Weights of a small transformer language model.
Size: 10 layers, MLP 512 GeGLU, vocabulary 8192.
Architecture: no biases in attention or MLP, tied embeddings.
Training: 463M tokens, 3536 steps.
Each number is 500 + 40 x the weight over the matrix's rms, rounded and kept within 0 to 999. Layers, rows and columns count from 0. Numbers have three digits each.

# layer 7 MLP gate, 512x192, rms 0.126, rows 161-233, columns 0-191
490539565532463533561441521562480506509477474533492514465471519532495568474532490484478545490474498534537443469520568490529506424538461561429583493557528459513485541462445462505418540515571450470528470439506548468533548507539545491480492450497519442439497531521500471536483496524546491512413448442516470539476547488488528486471470503506415500483546522591497522469455438491563463575432509523469490503435465554414454443415526506503515573479526519494449547531508465469431510522482477521527490467492492468536512508497542464438444522537498498506488485516474505504547507490479483491
504443512501521549522515501499589511561544507539498480539454426542509499542522432539516553488536435538514450533493514562504522489452495501478514444513547494563547501496547500463523514452530507530475517492411470504515524457468531512548470513523522548543470452512519521533488479458472470538519505444500521554510508482524510505514474438528499475451492504551524538505479518488574514480476487475530517469511516529461507441573549511458445474547452560583416492504505512478508477529458537497556500558481502465495423507517497463493444521512489496535489495489566457503481511545490497574
479604505499469567535499485478468450469564475491454369539616473446534463506488531521417501472436519536497542500563510472497500537545497484589487490502503485543561465515530490451504497499537487522497392408476473511543486483452525500377501500497489464513513571529492562543477511519505454551474531468435480515423497477576551411444546450489482543515479519535442426498471538530546460499497499467510496497496466491470543504511469549520421574560424521449499530473536513499472454580477487529545459517564545487488477498489483461521500550494500503522497453486545542464478472505473541490
514540491495520577498564503502519461485504424480507487498518515599463478480542466586508551514487487519456482462486506478497527505435448471536552486489470443448546523477451547537507489517481558479502531513525477509591593530471483477525476477428531480479526528469486502528432500534508500509504530522493518482505468471534494477503502507467458467448571531554578492528528550545461557479488418544432474500549573433448463529465457441504450504420566490520453486515446512509495450456483493528550556524503561442485405490511573539628444499431437533502415523551561545520460562482519554523
513562524482543497522426467544494540472524494553472581525518487520478474578511471513518501487549452512528478563495503470452471458473513474551528496523507464471540438467515527566495467504464577431484618546502480481509490533487472506526439470466453492497493536521516475485530529514485530456479564517499446534455417443471560488554554534546479464489443461500514543490485492490576458526526495478455546485500444415539523489505496489553449446465512502501497487537508558513457484454490506437496533453480495463502499472539509540542541590540490483489444540505446456549422518502476554495
431460631569472505536472438473539572520542499529503494490532507466488613514539451482518498533474516445601545525480555519474460434514446568478518521461479458486467400560493520551511536538454551512475461482458499498451537516538477474543586520457459444541475455526542416568518526411509518465498523520551478514490530470485488508513571542542462479543463568522465535371481442491574456383483568479491526574527522491525469524521544492481509419520535430438505465387520540480521487451532468570566470538553417442534554559516486465470541448449495514500425535495490504501494521462522538554
509489466528569581510548524526426491507470546510516457560488473471511542488436503464443505509412571478525465515509496501551433432364440513549486538512428518485495527486522505520456474604501528481520503548541501512455482532449452564481516527542456499469557513508457516551549481441501499496452447497487532600470574479498520489508531527487484530484482526475504464524430521548495521372548499490558473446442404486528504461424524498481458492510445505504513477503525497446470510533504533512596435470483517469454489568424516500477575527446506511510474486427525504535469517428477516452
498480537470495489553415537473591504508447519494530511463457530507517556489433541433453520502485485545506534516517464523463532503466465481389476581561549548551493489466519470516480499509568449568524579493433473566489574534454504495468458550514462467529476506511452438515507479488513443468534468546448514501473482499431521472526534537488525537490484606493502465506538521514543485450421533511510536506487462529518505491502472445556578538479480487519532555510562540510448515484482463472549505427553502456545505533544497521481500499478474586567493493495463457483459556565444479512
485419567472539537469531555550494535435517469488532450565475523511542526590464519456513537524495555500543531527566478523525519510451464504539455492571500476576446441466420521499490433540470517476469553500486515465577522508426542477475445532468586559513506593482527457508467560504501589502520500543576438601473563520581451508420502488528461492509510526531480443505580459508542482554515494509483456500531495470530477529503471477497479493434494553462592426514493474497575493541495507578568501458488541524489492463472545495504530495470463525442463486507480516562415516476493507529
507510444541499534523517512474469517531569565554457488458524526498573518488551440497515469481409525436554451493524438459543458460520555522460530489534501476536553500520420594504476493460502499460522465429540413504502513567466504579519459540533524492510526472523529552492445587463600465586487525435399473456463512456558540420434450531539503583493489528449451442429399554483506558522504434486562509465577418518562620419568473489390487565524484397499505516526503521478597566500525448455521495535657523483520505481557460438507510471487492509490464515523551555524527550481419522520
482529542485456481529427571523533510491502518553472508496476504498532553516514477474562577477441522521549515518482479537475467437477549471610488575566496487532470485461599564576474487502526540453581481417486575489521530514521431547526564526515460499489461463559477472477459469476486428535482463511457476462502468549459485543548439526428482450582451493600522535491514513543521523539513482559500456452573514476469505526543537504567563537424492470443447547519449482520477559484475516493566550431470472481536525531478482527478535532527487580579442510528557462557491478541500477524
520494493503519480531485464530485475448499555583478453552571518518525518513539470530511522486538555508545515541528509501493489518540513454488509505530514475485492457508470483491442553546596501487538561527532467486402552527466448488523481512462437496481505553515553504466564527531535445567466469427479460509448504490496516514503594533500469529492436542479498504480550485539530516472458517524505492581476497459465502473445471524552472413527510594569469455495565477453567568511460478537527501408514465521464470482537469617550512532492506564497461549491551477462470524546539494511
500540443480489492482489468516534522546487546519416481610513489493480496467619543457531555463476462480523478493535421529545425448466449463548460592469533548485512509505503512456484525496471488484468464465468526469542468454461486514492440444513501571485482521480468473491530471502566469540459506475450464488481510438526531472469446557459384513517441497486458531530523455460465519556443452532511514566522481520408446489455526468437514531471528479469433550484556456448493522491550493483488489453542519491464522533418454442545425432438499501515484467524496448595455514555572571573
550529538465404494429520530514538491565548453519454441501553478547518520534529452525558546489500581498522482508506559510466519617514456497502567557466429465462494513508536484376567485514447529448514517502499450427513424491497552571516547532514501514471448447515515503515497509510428480567403506627437565488533532529541540475435497440500453525582517482507447437504439548502470501542488483504525559539541531504476537523516497532566480455483572424481486476486495413455497505462498535397567537517489491507520440492449434505436538521478465476469518540559525521479437529529563498514
512556556522509444477516409519505511553494445490521480517501544450553604545478508536466471524542476522476467499515554516474506535570500496500481500513567452494523469552493522498503406516541590603469498498494468486493507455522499573437541544572495514432507415430502443446579509535456598527443474547531388462537478497509478477565585556467504453537448490494516478542464403500539531544526568500465482462525547537411493434504608512518482566442485526515432514453523510534512502544496538557465501499525529482496449486481421536484523541557552539527530431515482471438483497564474504456
497498517445470500476503558547469535533479548470503501509444541468462530445472504538464487516499464539472426427511483476568451453457534493556477499473445540532477487520528482509470463536573518489506524467500519522529564479490465499539506449605513471497521462415488521586469536575487503504435544434531539485496616477516561509485545450486484450488514495523497407469441440397430525543474569462507424549516502463555530519492470493453513561430490531510459445549485518479472509490627472424473547491510464547416498442501540511464480525529532511569533451471461512481485488500465512497
522477462558465506517466446480476570492473520496466440527442490511494602454501534514510391494455467497474539456490499526513557504522560534556505518527502513525529496586521522444480494513437502525490477472462578492532563526480510524548586465442539487542467441532483511526534462490535543553395503527512460506422506465424496467538545507505549544454507482438439527559457450537567516508455478488515548441535480496539463451462527536527419481514507434520494486529538508505546482513457489389468529623520439532499485613490503528565575505548499525481512542454478524493523463432548536470
431539533519514475569551491490496531552524582492470505477587493513460524525523551531533444478454507522563457531590471425480532521447460449496568459528485474484489560503457430483537579600539503495470528404471450412503442578449549511504514489525480494478466564514447462506548470495493549607489516506524491483500538550566581551436534552498463477465482536519486482492490488459492483422426481454480507527511483535509550431491557512488438502531535507518583505502509521476466564634522518500483518528498432502484533497507439451554443521505505500510484463555475477519463513528490524474
549509519515462486520572526497451522508503409520527468486482477463416526472442479504537493559508496521499468502574467445454484459415508547500504496605480521512487570550535484465490484518490496520497470558503407486495493568519484494528519498476511549503572463501468518550532570516508448504473587465440555543528538505536499406513563552448480440535543533496531464462458504508557505558509518572429462430462415527516552524492505491515534549516547488480528549418522487462457499534466508532535497453548440529442513524531471497484461407471523464510519539431575498501474564509555597537
490476508529418454589538469526569409493540487467597499480530477493504529496437545486550450531533470554448570498531447475412453465492477537530441508424515491405470538448545514565464466539469501562532495484473564538479477548457499562494503473465529534526413548504506578569540412477531508476439506393489536445553478417504580564470451572480482504503440544562530434438498542521514515454444541575500507504495491472530483467520467543519543498540436486523503512566536470457495503478515461510539523578479538530549472478489479506488548482486510423528618453429460424501402500438599555545
488451502491485517470472484551494547489510478507579454463393538517483587510530558529515526544493402568524445474453500488481530454494532509523504508503559489504510527529493525405485505501501504509552551434487493489504485535485477506563489548493540460477503540504524567606525540452510555499412499540498508541425492539568490541501538479465483505494465536502473486598446459516561492527420453503435431560503511495479474513484482476507508506456516508426475502595562488574469515546546548499533567502483592450435482475547500485484544479484460545435519418569501506449515545477465538601
496553533507563526544447475507475498500518500506511519574551464591511450546506542406495529454457560476513529488518530499477526589501474519499522512523450506519537459487499521517493536534503466483502558447460426494471551429515470509529453499544509555424496529553422465514536477595503486465518481455433570525486557517482523474558468508512541526490497528577434494527510551503476414522523464501505398518535519472541505403569502516498477439520537504543467470481486527564426530487515522567576509531501442341481458505425468483514517511496507493491480430494549543465472540513623478452
522454505466494411487531473574462488479436515549462489419368511408508509440581422386497448524512521490601522449496451510500548507465498507448517518516462584447506472445461475547508521466454513492469437466517568499529554477515441457468571528541529595518555492573451510445546522474487430487505423511446506487496533480553562504507484482509435490494497435523461502477391444452456465511438533444565491466519485487469500464508552465514537453434551503555526477589483487441447461526576463528487486539480472514460483540496445427584446491562540508605542530503480491458472527523487476611
492561537548467427522530427540527519536493507467456506492549490435465543497489463485455554484516474511526504568526457565392544415503496474500469421512516422471491507543459483540499519494442552539471537449542485400472474485537555515466549478530523483440469565485491464542508544480497511523548545464511454511545497532495507481510513482568524519515511497500527559391540578496469513542488499549513536499557529564473464432468514506521532442481562448538522523505510553431501429502492536486529530494479515445501484488511475461440547498473405530480492549523467496491453511484590502499
546470602423490488478500556464481572494523488543489501503471445454514483487447476439533496433469476498551507487404541489479519479511461499530626510494545586453494479529553499499447457462491467419514492432486475460511468509432567461571450592482517461515462467495562490503519437550514477535502546505506451473472571501491488529504496527490493469510520458435522492496435543421602496477521484430541484457542465483423566482549556536476563574513462517456461478557513502409426618504561460524464438515527483540499487439466473503497488567447532503456516498521491429468517464513566496522
517594431504493514496479505492497453478456477491529585537547408507495473584457584518462528479518525495509466515509555527516444469420550476519424475536545508472436470558511478489471592462429485463542539537533506540528470487516487444536558483458485495527524485527484486449490514480527494525503422553473457474509460537495508417529500526541441500486526507521482496457533521493495482483466452457504556522506425512547444552510504475478453490501473483440550529438412489542513509526507500501440472486506587538488490504493479467505481546526538483485562482557493511496557511516462493520
462451494405492472487558509482470495505506602483522500467479517544490456482541564573534564413452524458523525493550494419511483483461528468525542494547431521529563514449456558519532471467472434464481526508417519446523549481471489476498519499478463514448504544501521550478533519494440497469522488503494521441500452508468452597433485521506495468476520482448474436509552577449577501537474408438527471521491528422527524475538518483469535488475518525492467458521549505439510481523476446499525469527475483491501432484508505515458529449477514532479440476493590553543457467521503456525
483505525463475479588532544543500550459473528525443478562519446453440540492431478497450476490428461467506460519518524453488468474520543476440474490547516430493539550495502447542448450552554509513476464482515504533439482415477450504474487505509483488482538543578453492498539538490528485532569492487532484480477552494481524477455524451478488431447479523497527455521435518527476492520535558486566558458585467549545569441476519530476499503442396524487457530554494503500494563510478478468537478514440483528492529535459408510477484561543535449560528492482561481553443501507440502474
494518527454380457562519522491601448538493488464516544496448598519549580464473494468447535506560529492523459487487508532490545459572525501426503548559552505616497470487479500420544506547456442547515565486533572534536530547498497559537500476523443501487546403489485408461507478571495466492537491490473577534508522520472519436432516483502433519513501585530436439525490454495492439473525509584392554494538504441531521471518452516525509485572443471498479493569484491455452510494490529520593478605469492512482490543471495519490475501471510470558500522484512443495525553587460475506
488500535531498492478473445464485478513466500549503559500497486471562449539482491448462547478520471495471511493479539453449504561450516512434454465418511571496514519545481555475495434449464530484430451497510466428489498489484426458509463460396414516506547520496478540504486531497504466490492523472555524587535508484536543538469550494468479563439530507488500498430515509461553472514474570506526437535550480535444532484559459497479507511515458542510542545448465503467463469457449537498492496475467446501505500436495493499500517552465467473488491457458450484504514507461543481540
499488557545478492459454525498482488524506501495474466542471455544506482528525465479531488549461448535493527460527499508522549491542495477515479575507501501592496559510472473479473394482549461512474538494497517495496503459386410543529480530547546464442456525547528481456498482515396493523504527504539588471513564501507536481508552547467460512515536485578501418552470524468563529492494489488471428517497381474486509464500529460425496542493465492523497504507509583481444466514515467492494474519483490567514502441510449493561548473545398449500464433528413562554474414506479516469
518496477498476427466554526506538486505458396552510468537430507520465469504525538472565510506534541430482528494465464416499442506547471515480527542530468512500447511527465468527525437558453620470499523462492551499502524532420487474562494578505502535527506528537513508405425454518454518446484569503481560487519511495527513460511528503495405507511493518503558467464460511491589434504395491493508530566519506494496495490482503541478487521479574523525484466504472528519511463479556496516450517418482444465530489480501470517506455534547518488546537462524491461559425521559483441489
438502505463494486533528435440421484545485428534572518492421475540529516549564503523485517438430504486544509487574495458466509417451534538511559471501484525494464517457489505623548489439487537490491508546529489450513543504528458495529549511482550492477537524532503453526533474447513561560506544497528480529515499495484581517490489470429390483456491505535590497468529526464484439428423589512537508573466476483509430446640588548578551582541442485563454448491479524525528466447448502529525510512498463480525461427499543529534487445510492429540481525524610472484499473438531479437
492537457526518507491494496543461469498453559544483463527553589467507533512508505516452488560473465495518520471524499459483604522552474488472479546487460512580564498572519598487473483544574505488506563494446423541504462522458420534523560492533447536501489456473533392435598461553497507542539480505498495466548547451543442409482474519494588482544551501491496445589515469459450467500433480424537449495548467536374481495551510483516445511447477473475450446546405486503459452554520472462461485413553468553512470466478591433524453518482457453443485419524536466489458499489441497552
549520628490547518510509539577505512495479547429537516514502547502442539429488451486483562490505471510481535485568537492503466547491460506514427545490608478455482466479565407512495511578516475520510540498533416524531472470493546544506446507504520497442486564488517532445481497546482473535452512418488442483432553499395502459517496468506498450550497495502492560457474478507486497571467474405511495579500498484540501425497524490495518522567488468524552518479538462401482498546532467496472487521469405486531455553508528497477527521481467508465509480576551486496514514510497451563
523509487526489539454497482561546550542489489535484483458509564518450503557476457450490496478466543464512522554517515507519413488523530498549514476507502482502458529506545499514530539581408432492500509500518527521508502512443507485501438499527502541420531591513490501528455501502541481476431521529506554592554502452506496523547473514448478481485509505510543476542487522463564492487463485481517479477447500440446451525488458455525437480514459484481522502472478484485522540517556515511581472528525489528496518497513528484517470545496496481490524479487443510576561565453540535485
510522463472484518497501461537495500466508475528521524488439542532465468575516467501473493421487508468524493454500431449494422515503527521469422466507474475497443570453543537524517517483443504493556522536463512554463433536572485566493523600479480485447540525488537530463515447500536442384444531511475560514493543494510530436482512519474492494463504519499516493534491520510495561505513477544486494534422565484472507500500506515483442526548525510500461502611582567458517499512520431505503424527492430457486532460480486443516434498492510436480500475479530475593527520496546519520
560504473468501455611538436505442562407472498553457515493491505461468540518486475512435505531485485453458466475487512480533551508465488530538453508536569473483543496500487518522453441573559472458559441479523530484473472491542496503424486499516573541433513508466514482448558444455489399574457480494517506487546530458455554465481533521537425471530451476578488477499454496448517476466491512468495501531462546455507503498507530454437503498553524450572485470493487500424624498513483499470508487520425468633432477582435533500477491431577532497531477555478511481527517422481504589483
442553454519433486479568443488503492463492497461512471498560544544503512464504533478459522455451517517550495485478483491533522496528448559513530523484490530479458442520490546462517413520454500559542507483477460484490558551536501546535542566490517485453511498509547556488481509503435542497454500494491442496493513513505449476541493493491484466461507499451546484520505471411466492482495472451476504466496540515495488463478560535503496504469486575556510468427443531546489480519487472499505542536548493475499472474577523530518589604514418478479429495505484500463423468470458459578
492570526487520476528483515460450509496395518489499495481477485478584519477500557480485515504435538531508524493524537478448519570537515543431476534548489474528540407479457552507527487606450522494463545479493560567478562537522446538533524485600459504541599558416534450540546501557449453538509551502505563490485545481525482448512469528428492556525519476495578513548444468543498588477470486508510452476478521452495555494472503518481397529398474465460426496467545510442473472527512467500453482562444555519532512490535500468478488555417535499493518458556554486491472537517496572511
547499449531490496529491498491432450477471552497464475462540548522530591420552501465433527530448479394534465462529466554452433512458506484521495549537510452528513473451534571476496510494520486509494492549501535448515509466509519492559457507489494495472481486475579517571481568519428490513453509558474526452484503513502537513474521543498540523514466466454551485457507430526479522474443497404435504474568463424446571495607585506519553553527491446477478495444511495440517493418526484398473482562473504498551586480500532531551463497407426455578493563394455497508474394434550481529
561509507465476514466579512461438462556502520498455482431586519494479527551540485474466547455538564512510498540543524495501524574506490478507471614463518543385477463550466522452474557527464541488464512506485522499502520531485475538532526389533552499520593479404425543524443488443485498544625474524576610475501484492480534469469517581535452513577464534558510470439479476497465499505412486450496475484471491471519502555490539438430533505457469523507518468588477506504497531548521483461487493462544468506425499508422453546534496511480508498547475537452495524586445502539482582527
572452462511521468529519521499454582502483445479568456464536514498483488471439509521521549564492497504509572486562459486456520498514485545493408571513555540515570502473525460450530564560522553482512505451398440470493428517474466464536580497590524471405448373481481507544463427499493555470485535523466529521523505439492502496483510456501413444470534478538559535545528502446512549527471473543480529491500476461443488498470530470466519481470505460531535415422537494513546543557494467455486488508551498533439474561487544487477489451538529523492501541463474423498521550491527496519
494465482471573497467525526457447585492518541476551488460474522455451492551439465438489470457522513545505513450487525518489535432486485519548555551511448472557488466486492538467382524534474481470522574505475515503450470522493465444575523466509534497484452493421551545468477513483479529414491471548561499497502539500498522474540556507552528491444443538553488513528499506519481515478456509507484496501543569560481507420542520545485466412500592495514510483521425509477500471520524463512540441512564473427474453513505496545482490537512587492357465506484492545470489574505498519509
439556588498497440571507436538503531474503453509496515517508597474559534556425515466462509540501549545477497505507518443536504634528462518508498467472463495490523451525481476440467487511515446476407649494465548491567568505514432486477551502514446527418528527424553522492496512495495504524430595626494557474510542493503484499529456511471496514530501471442548458514500527587505484503514539432526550495551607475442553514550469554487469541528529473398471444562453569515490453559488459503484512588519500576599477493516486483518543456478551545595572499514477490493512530504476477496
599503516552525525489515543513531570514529435574519373562494446422544533531451533502538510540575478499524562496504508503520497463486474491477526414473490444570466465418525580512436450524523561482483538529491519480494436468511578540482504538460508542490540487488445545540531586541497493452458599494484536493592511533443476499491532522497466505472571413474426475479509473402521525524494530579467430513463492482542508436558500481462456505422536520514479583434462584450497545602574471517522575512529433469530458514538461509470495492514610499531513477567418495602524522454541479539
553463486525485541557509488522540427507470482568513478551533565540556582580494570491533508519458521520524566473509576553451463488528566486493482525484507451500541573501501474498495470487438510458490581507504566511536556376440524529412497463491474478498513520509482463447523463578518453577471444564490512451518475522512491474543492613521525491519555450513557558487501470513511535494482585529517445501481504514507566481507503542592561514525506418487477413482502523524416447482450448511537491482496465450550473507479549447535448509502468506453450441474486522445479464505451549498
573524448501504485481518426505431517529471465484482538551559488528441539494500534487494469507481481572477532466547569439519491542503578512492549429527450466460465473517514518623427437478444567518521579511463494499494488543534507554495508568443447517527425539477484437539454455497572451477555534511510491502458474471554454402467495443457479533512607510527502448531523502543506519392494518528508544503483488502565476467460513448484443510473550448529531500465467503484540490518486447501572485506511506481472575494462464520485477441475530553542490496516534442442505497428503541514
463444521520455543492502480512464516451509527546477518527531527541470541491488558462478520529516573492552517524483403491561530535431496618543464577512550552497565419390442481520490501539503503521553539467435546523510447514495546530519528456499564432608470508498466474600436483493462479457477532576460541519471442522521521452553529480537380457515496483545495517525474483508499450496476533466508589529465565498562550456473592542503524498473472415476418492422499470496499465455474441545502540470513472435498507525471506487496529453473512513500481484544538523551502486517452473545
557543445538537450489476465511490453453518555486544512529566507532541458557513449482448481505483577480501499468499487545473578485475500533521420506592399577525504471460521558538546496556531469549497537527411526499544545518542537463495512466562551560520438502493495515445449494495479476496545483484569570543526525541528492472552529533530529453524524508521511419544473533466513502482508543542509508502490447482513512443491508512433512511460423482529541471475498537495482448466505496513526570413555512513487429606541561550519509523502447482455437579392510520476485434469500478434
482599561558438491574468520506497483445501465579397484487499475467590515537561477473570486459498475465525467502485441464526524480471483440508446583584490499465460537529429538483499446462513465468534477521505525513480534485401462536476545490499445486520507506563476439505461450500505533548547511491528475530519510490569425470522573506506512446536498528468522479539456471503515521506494485538573470468531363475468472451521510473482509499449468531481498582507504547506434532603485537434472568436471556528468484472443472524500484533473524589537502538438522461494521499525430472486
432476497493419542491567484531505455496461484488502536527508527472503516525479494559547497466500499467550486492443500445547503525466508493454484511530481459529445472482505471501447478517546485498461505540537487525468482514548451507463590517527411513568595498513486527504543467483463515445518550495508484577538542515522478473480508537454470454524502546496408524447499496500542461568500519426474550499492520465507521455515463577552449553507431462470551502472568498496497500519489478541516493469475535493520442564473450612513478552501517520547544526415558543423593509551540427535
409480551527526464533535491532489537421512561470502523455506541469421517486477408524472525426486504533477466508555500468530486487462506467485501530499482501498394497460493479482512478511499504522490528537500516477525505503527444483495477454509489538488497429480498488516507478555501472475426476455480502531499527488539527521495495516488518584478492522549406524498484528546482426533495516463499438505425471494465473545499479564517480532559518484531569495428496503574551476492499456491553496498514457502532526450527539493486478444463547516475542527446487531461436545472458515446
492512562474529495486487445440541472534455528512484541438372498460496486519532514469500442488468510448541520522485528464526499530496505527496467532489504487455598496509381496468517391538491429512563485540532515488582489517522456525473431466480520501577519469531435457482469528523491451519568547507493493541497500467593568454490492485490470451522517459457465499502468458521475532521470471473458499486641510480461462481542525500465552589499484499447543570514448547477502497521454554507579478504502413534554443480514517552481464494500532459538475532499484541493519534470555500479
569494490524492560468472458490490520513564534569445548490525517488519517498417504538518517477522446506515441537457479500517526468510519550517570542531492544468445464514498494493523448547470549476513465486425599545493589581576499539543409529509572611492530537459475544524503438490490526474517518461498465582497522468430503462486465505463505486467644471467449535557414473496515415562491497557431463550466521529501421453531456552469559490524492502455534502529461548571450481461482443467455502590473438494457508553513495520531425515493456580508432449473473458536468557525521502518
489501482511499519487558528413487500564491544509530442519533552497429516487520555439513534471479541494540527484458518434527512498537516448478519512493506596523499518499459495521485566547540515511464531478450512487466575513503532457463520467486548487433541570484508526496530514528553475481446418457482468496569517472522530488451550587421464499486447540502460525473538463534449526570410506525486449458435497431458466554506554499495532543366539526517487497457529435510448494523463392506491531491567528500514544500491548468436533411445470529392480467504571520505442518544471491520
489577578583462594474537454441560532519506506508493485477580533496473460492508458503564469495474465520468520487528488447460541484464487555464465517514467430527495451589537526538471501595577520541498457485470508492547511528508473513471519517512516440542448521478496532438478453523441466571408509496503472477467477478510493498465527450506442536414519508462516532551462490478523423477483525537448517532578555462581527401502528485559516463450511419558437496477529526475513498542478459429554522500548443506528481489547509531533491479459551485496500494505540508521525567392493538510
548530464538502559496523441543546487500543518515532517485549541444422512540481508449506439545444559510552494512528494484513516485408505511512422531526501535505483512457515484491435492506509453462474471473496533533453505416483524484530515482511570497510593481510477517511464498527520472535551475494543427552524528522537514547482504526408563486498457511446461562562440480504579540471469502470513560496538419525517462470544510550512526492471450513514519508478490509534497547610487526512524540513516495502477567539529539520481520608537529482537458435452517497468424538510485468551
528498507459464526493503505439495513435497472522516480484551495522437546507502499473469567445476523467532454486455565537455520473522501519554568472479453479590494481455464455551479471497581489509439495510444504488516527453420506466533397443504488511506506526534513489457506580428421512537456551469457499548521469484489483476521535565522475549538512486513501509482498471525511470457515454501538483508502537469434505478515547464476529414491546473515560441486514445368466555422471545495595485575534443477493504568438502474471494523411506445561483483407531503537479510520485509564
524498534505437536412442517474507501556549546497397410510576528535490519568452493483576529431449478463504518466554481430619492499520505548548468483579531488477517520396401530496522544554542409469529491540463488525489455573429530512485475484530489521519432476497415553504463520474438478525499504490427462528523492557503393502530556436450436504529529522530522500549479502529450523609481471445500470483501461448527578488523538530556488487428527614468509423502498523491561539433525482457483489501488599461525504536517567493510524491498507501461489427583557537521392473459495521471
527541489453426497456562496538489482533527486575550478453495478530521544509508542562537525407510567541569521432497538457533534512462486459484516480521511486520513599472481487450484503496509542545497485533479483567531570496524488528497543489490432546528405470530437451542462503552477568502513450500502478470466588539454486494402510553474552491446518490568511573529446497474579530496473496527499498573400498504463494566468455475476498427425391569457598500459482508502470432559522552525556447551612486512545424497497552524474507548502458557468483507513530476482513549539538539529
470391527486524468483512561506508535471497454497510472521534546574458468530523475470537541473468514508488491444520516553475506501527521501604548460435505505491539481554524503488467502481417496520464526465408545483572465462490463533552514438524481505390463484520525555487482440551589429488472482535434502529514527521525494468528476519510470477474528450503461454541479450477519565510573514557523451516549464486574407487480499495540469556464542548493506450537389572542526457485513439484471458513492484564446518572514441514536635519558489490532469500575522527544527445482510535557
437605472509477549492478527529478481461476498532529463582521470553515518521481472501562579465496448494504589441462479472558530489554478506538557445533616543537585533522585530451476465458444549396524512507462436445525502482557534490529560514454483534438520471448514548531494488492493494487529586500444550430493527515535497566498462514424446502542539510423492506481429469488531482484482439515545470534527489491531504536523476514544460476484585440494522511541445548430442451537543542440532481492471542532504508472504540456488471489484543466457450477531517487458489467479517543487
556475540556487470454481512516565502489554553532531459460492472486529514543533542543495495416533446518513509449489487470472609442466616483499496512487552478476475487465516462529508572555449507586541453470436549551501572505547418420493547481557456515479504534508524510486419545499554420463460547515487483510490565464520510466496520530516492491472473520481543482529483470556510532467513528476505523488486589579514488503465431454471597511453526469480471522536548497503538539470506471536504511500511568512425515529571544474527425505475524470428493475479492488484477508550471471506
485481557520537530473597490437532518497491501487535482500513529425567519522519479496497484524421514438490478467485503434457489571477488542471526513548418495475512536434534474470478478514472439507488501520430510476554624437529534515482493497526524498514505531459488566533509561509470526480519488449568425456509525499482572533542470530471478514554466499438503476512430453472492510551465515515564430549542493542606556441509530506500480582487548521532585538468428483447405455430490443455421438457540473455479545593439479589464446401482512624525480480473509520475463534452455511507
524504501557500455520551512486546523500473455480486538522528515472477498492549499502512612576507531404543513518503499452534491508550510508524497531509498481478497490454497422539490481436430503530448532499498475498518427494460403500560516558456524541549501466472503430458542561489444504514479520503432492431493464521523508522498424513468488488517507538446496478471462520495525492509560514532589511516468463501460573490544541586523491583609501460461482585513488498577524531476400499463520484527419467507474458523480504451521478443487517483473495528459542479536535486468578581510
536545519510532510468584516496567503484587535523483509533562529445466523514530470443437488533521574408479475505544501510475463509493505442540564549503443465470508448425541420515455497526520563491459587527451489478519522476462498522428462480422474444494457552453507527479476482519483431513399558484485422447434480533468497490467458507464459546539435559505409502500495475469483536482495524445429485514507522482479496397535493537479451554476503519486502512550527419439482475487506465515506547507504473478518469517520501523485532528520562502467534525561562550549447482481449564597
503428475479574530496498526506491521447478486466518512453501543571503512538514483448467565532430437493538454468541459511551562507488549573518421469486457456530508524475491500599452508521452532420485580506500492495508506571513482523473482511453477524527456466479473511550505495529488526506552467474462476458531493486529545518497486466481476482452579543489503490501477483489446496507498521512486465453508589543474463475490471525528491457515522582500461466531444507484467536452438532512459528517472512426507527466473513520518501465485554567448443447563498523531422490473513515486
413521463502422491538534514549465452518486503484457529540434536479455589494484523537496564447434454442529460446513554437530473430486466540464483489518468471461440457475534517503528515486485578514551576501407540535499498524514515463474466508506525496539473449505464473495521427478478551483491551489489472492509406509596485523526535492492434434534454510437535480469527465489540414545465521538505549468469535467490477536475563526491486513474526422483492524497485494508562398479537559501513474521550554542463440530599588482510493469542570509546551557530496505440486539527534502486
502473449508507447512486426421467542493444484503514482438440529447467559519524487544506465436581515493575546442476533465499612473468558466520519454463511455503569476528512511476440519421559492505441482476522525514543486418548426469510502470514482457546508470456523513504517604446491498461449383486474507524479525519516530514493540578519431526478493547507456503518424488521584521501413496485469416487487473455465479418480520479547549542495462458560574480508558501516528500468516544499529509449470517436488594523566517560453529523515515471493467494471574499521486518500457503515
553502576518436521561520579525488482506395484612512465537498490532553456481526624512455522497459503579525492535424501516419502483529563554531495486465571471496513523465535525520482468526532530433485515488471508492449573520486468531520617476456478491493471597450433469514441503552448518511524496479438434510576484532536502462476461478487468497501538500552476484446554500534503454455518493536601486469502489523475480513492494491486594514527451566489484494515560510453462542532503513530522441467497516466501518456561459515534498517492544496522454507534524451486424549493501597547
476609552494481480529419552502528529532490514464533398489491481530518576498579507499458466527525505504482430489483452423512477543448532504538480463558562462430546424499496498433468550524500481488571443456524504507530557516529529426450575469533498500429492446433508537497497493456482541525483579400524507473523473479505521555461470464557469469521530541514482485482529536434522516489480467456527421498475463464430520502475504467577524518538504454454477428443542456534400550473511452530493492521504458523449484539514510475513532403549516513462501493572476480491543532523491407526
450557512455544467506655400615493473449556588489429546489547566546579504530514484490486445510487462493564455466463508517486507546474493498535533470467539435444543399463485516446540563462510535443488524491537463412526506558542533506504507444449439518475495426472555393480536417479518534512520565481494391528542495494572483491419502568482455503503472470540549468494459456472563523463460456554535528484442548470537516446511451502516438542514431544565464474538613463428493471519532557504504488521557466582486549504419508583520517515525504516515478455446546473553498518496563536528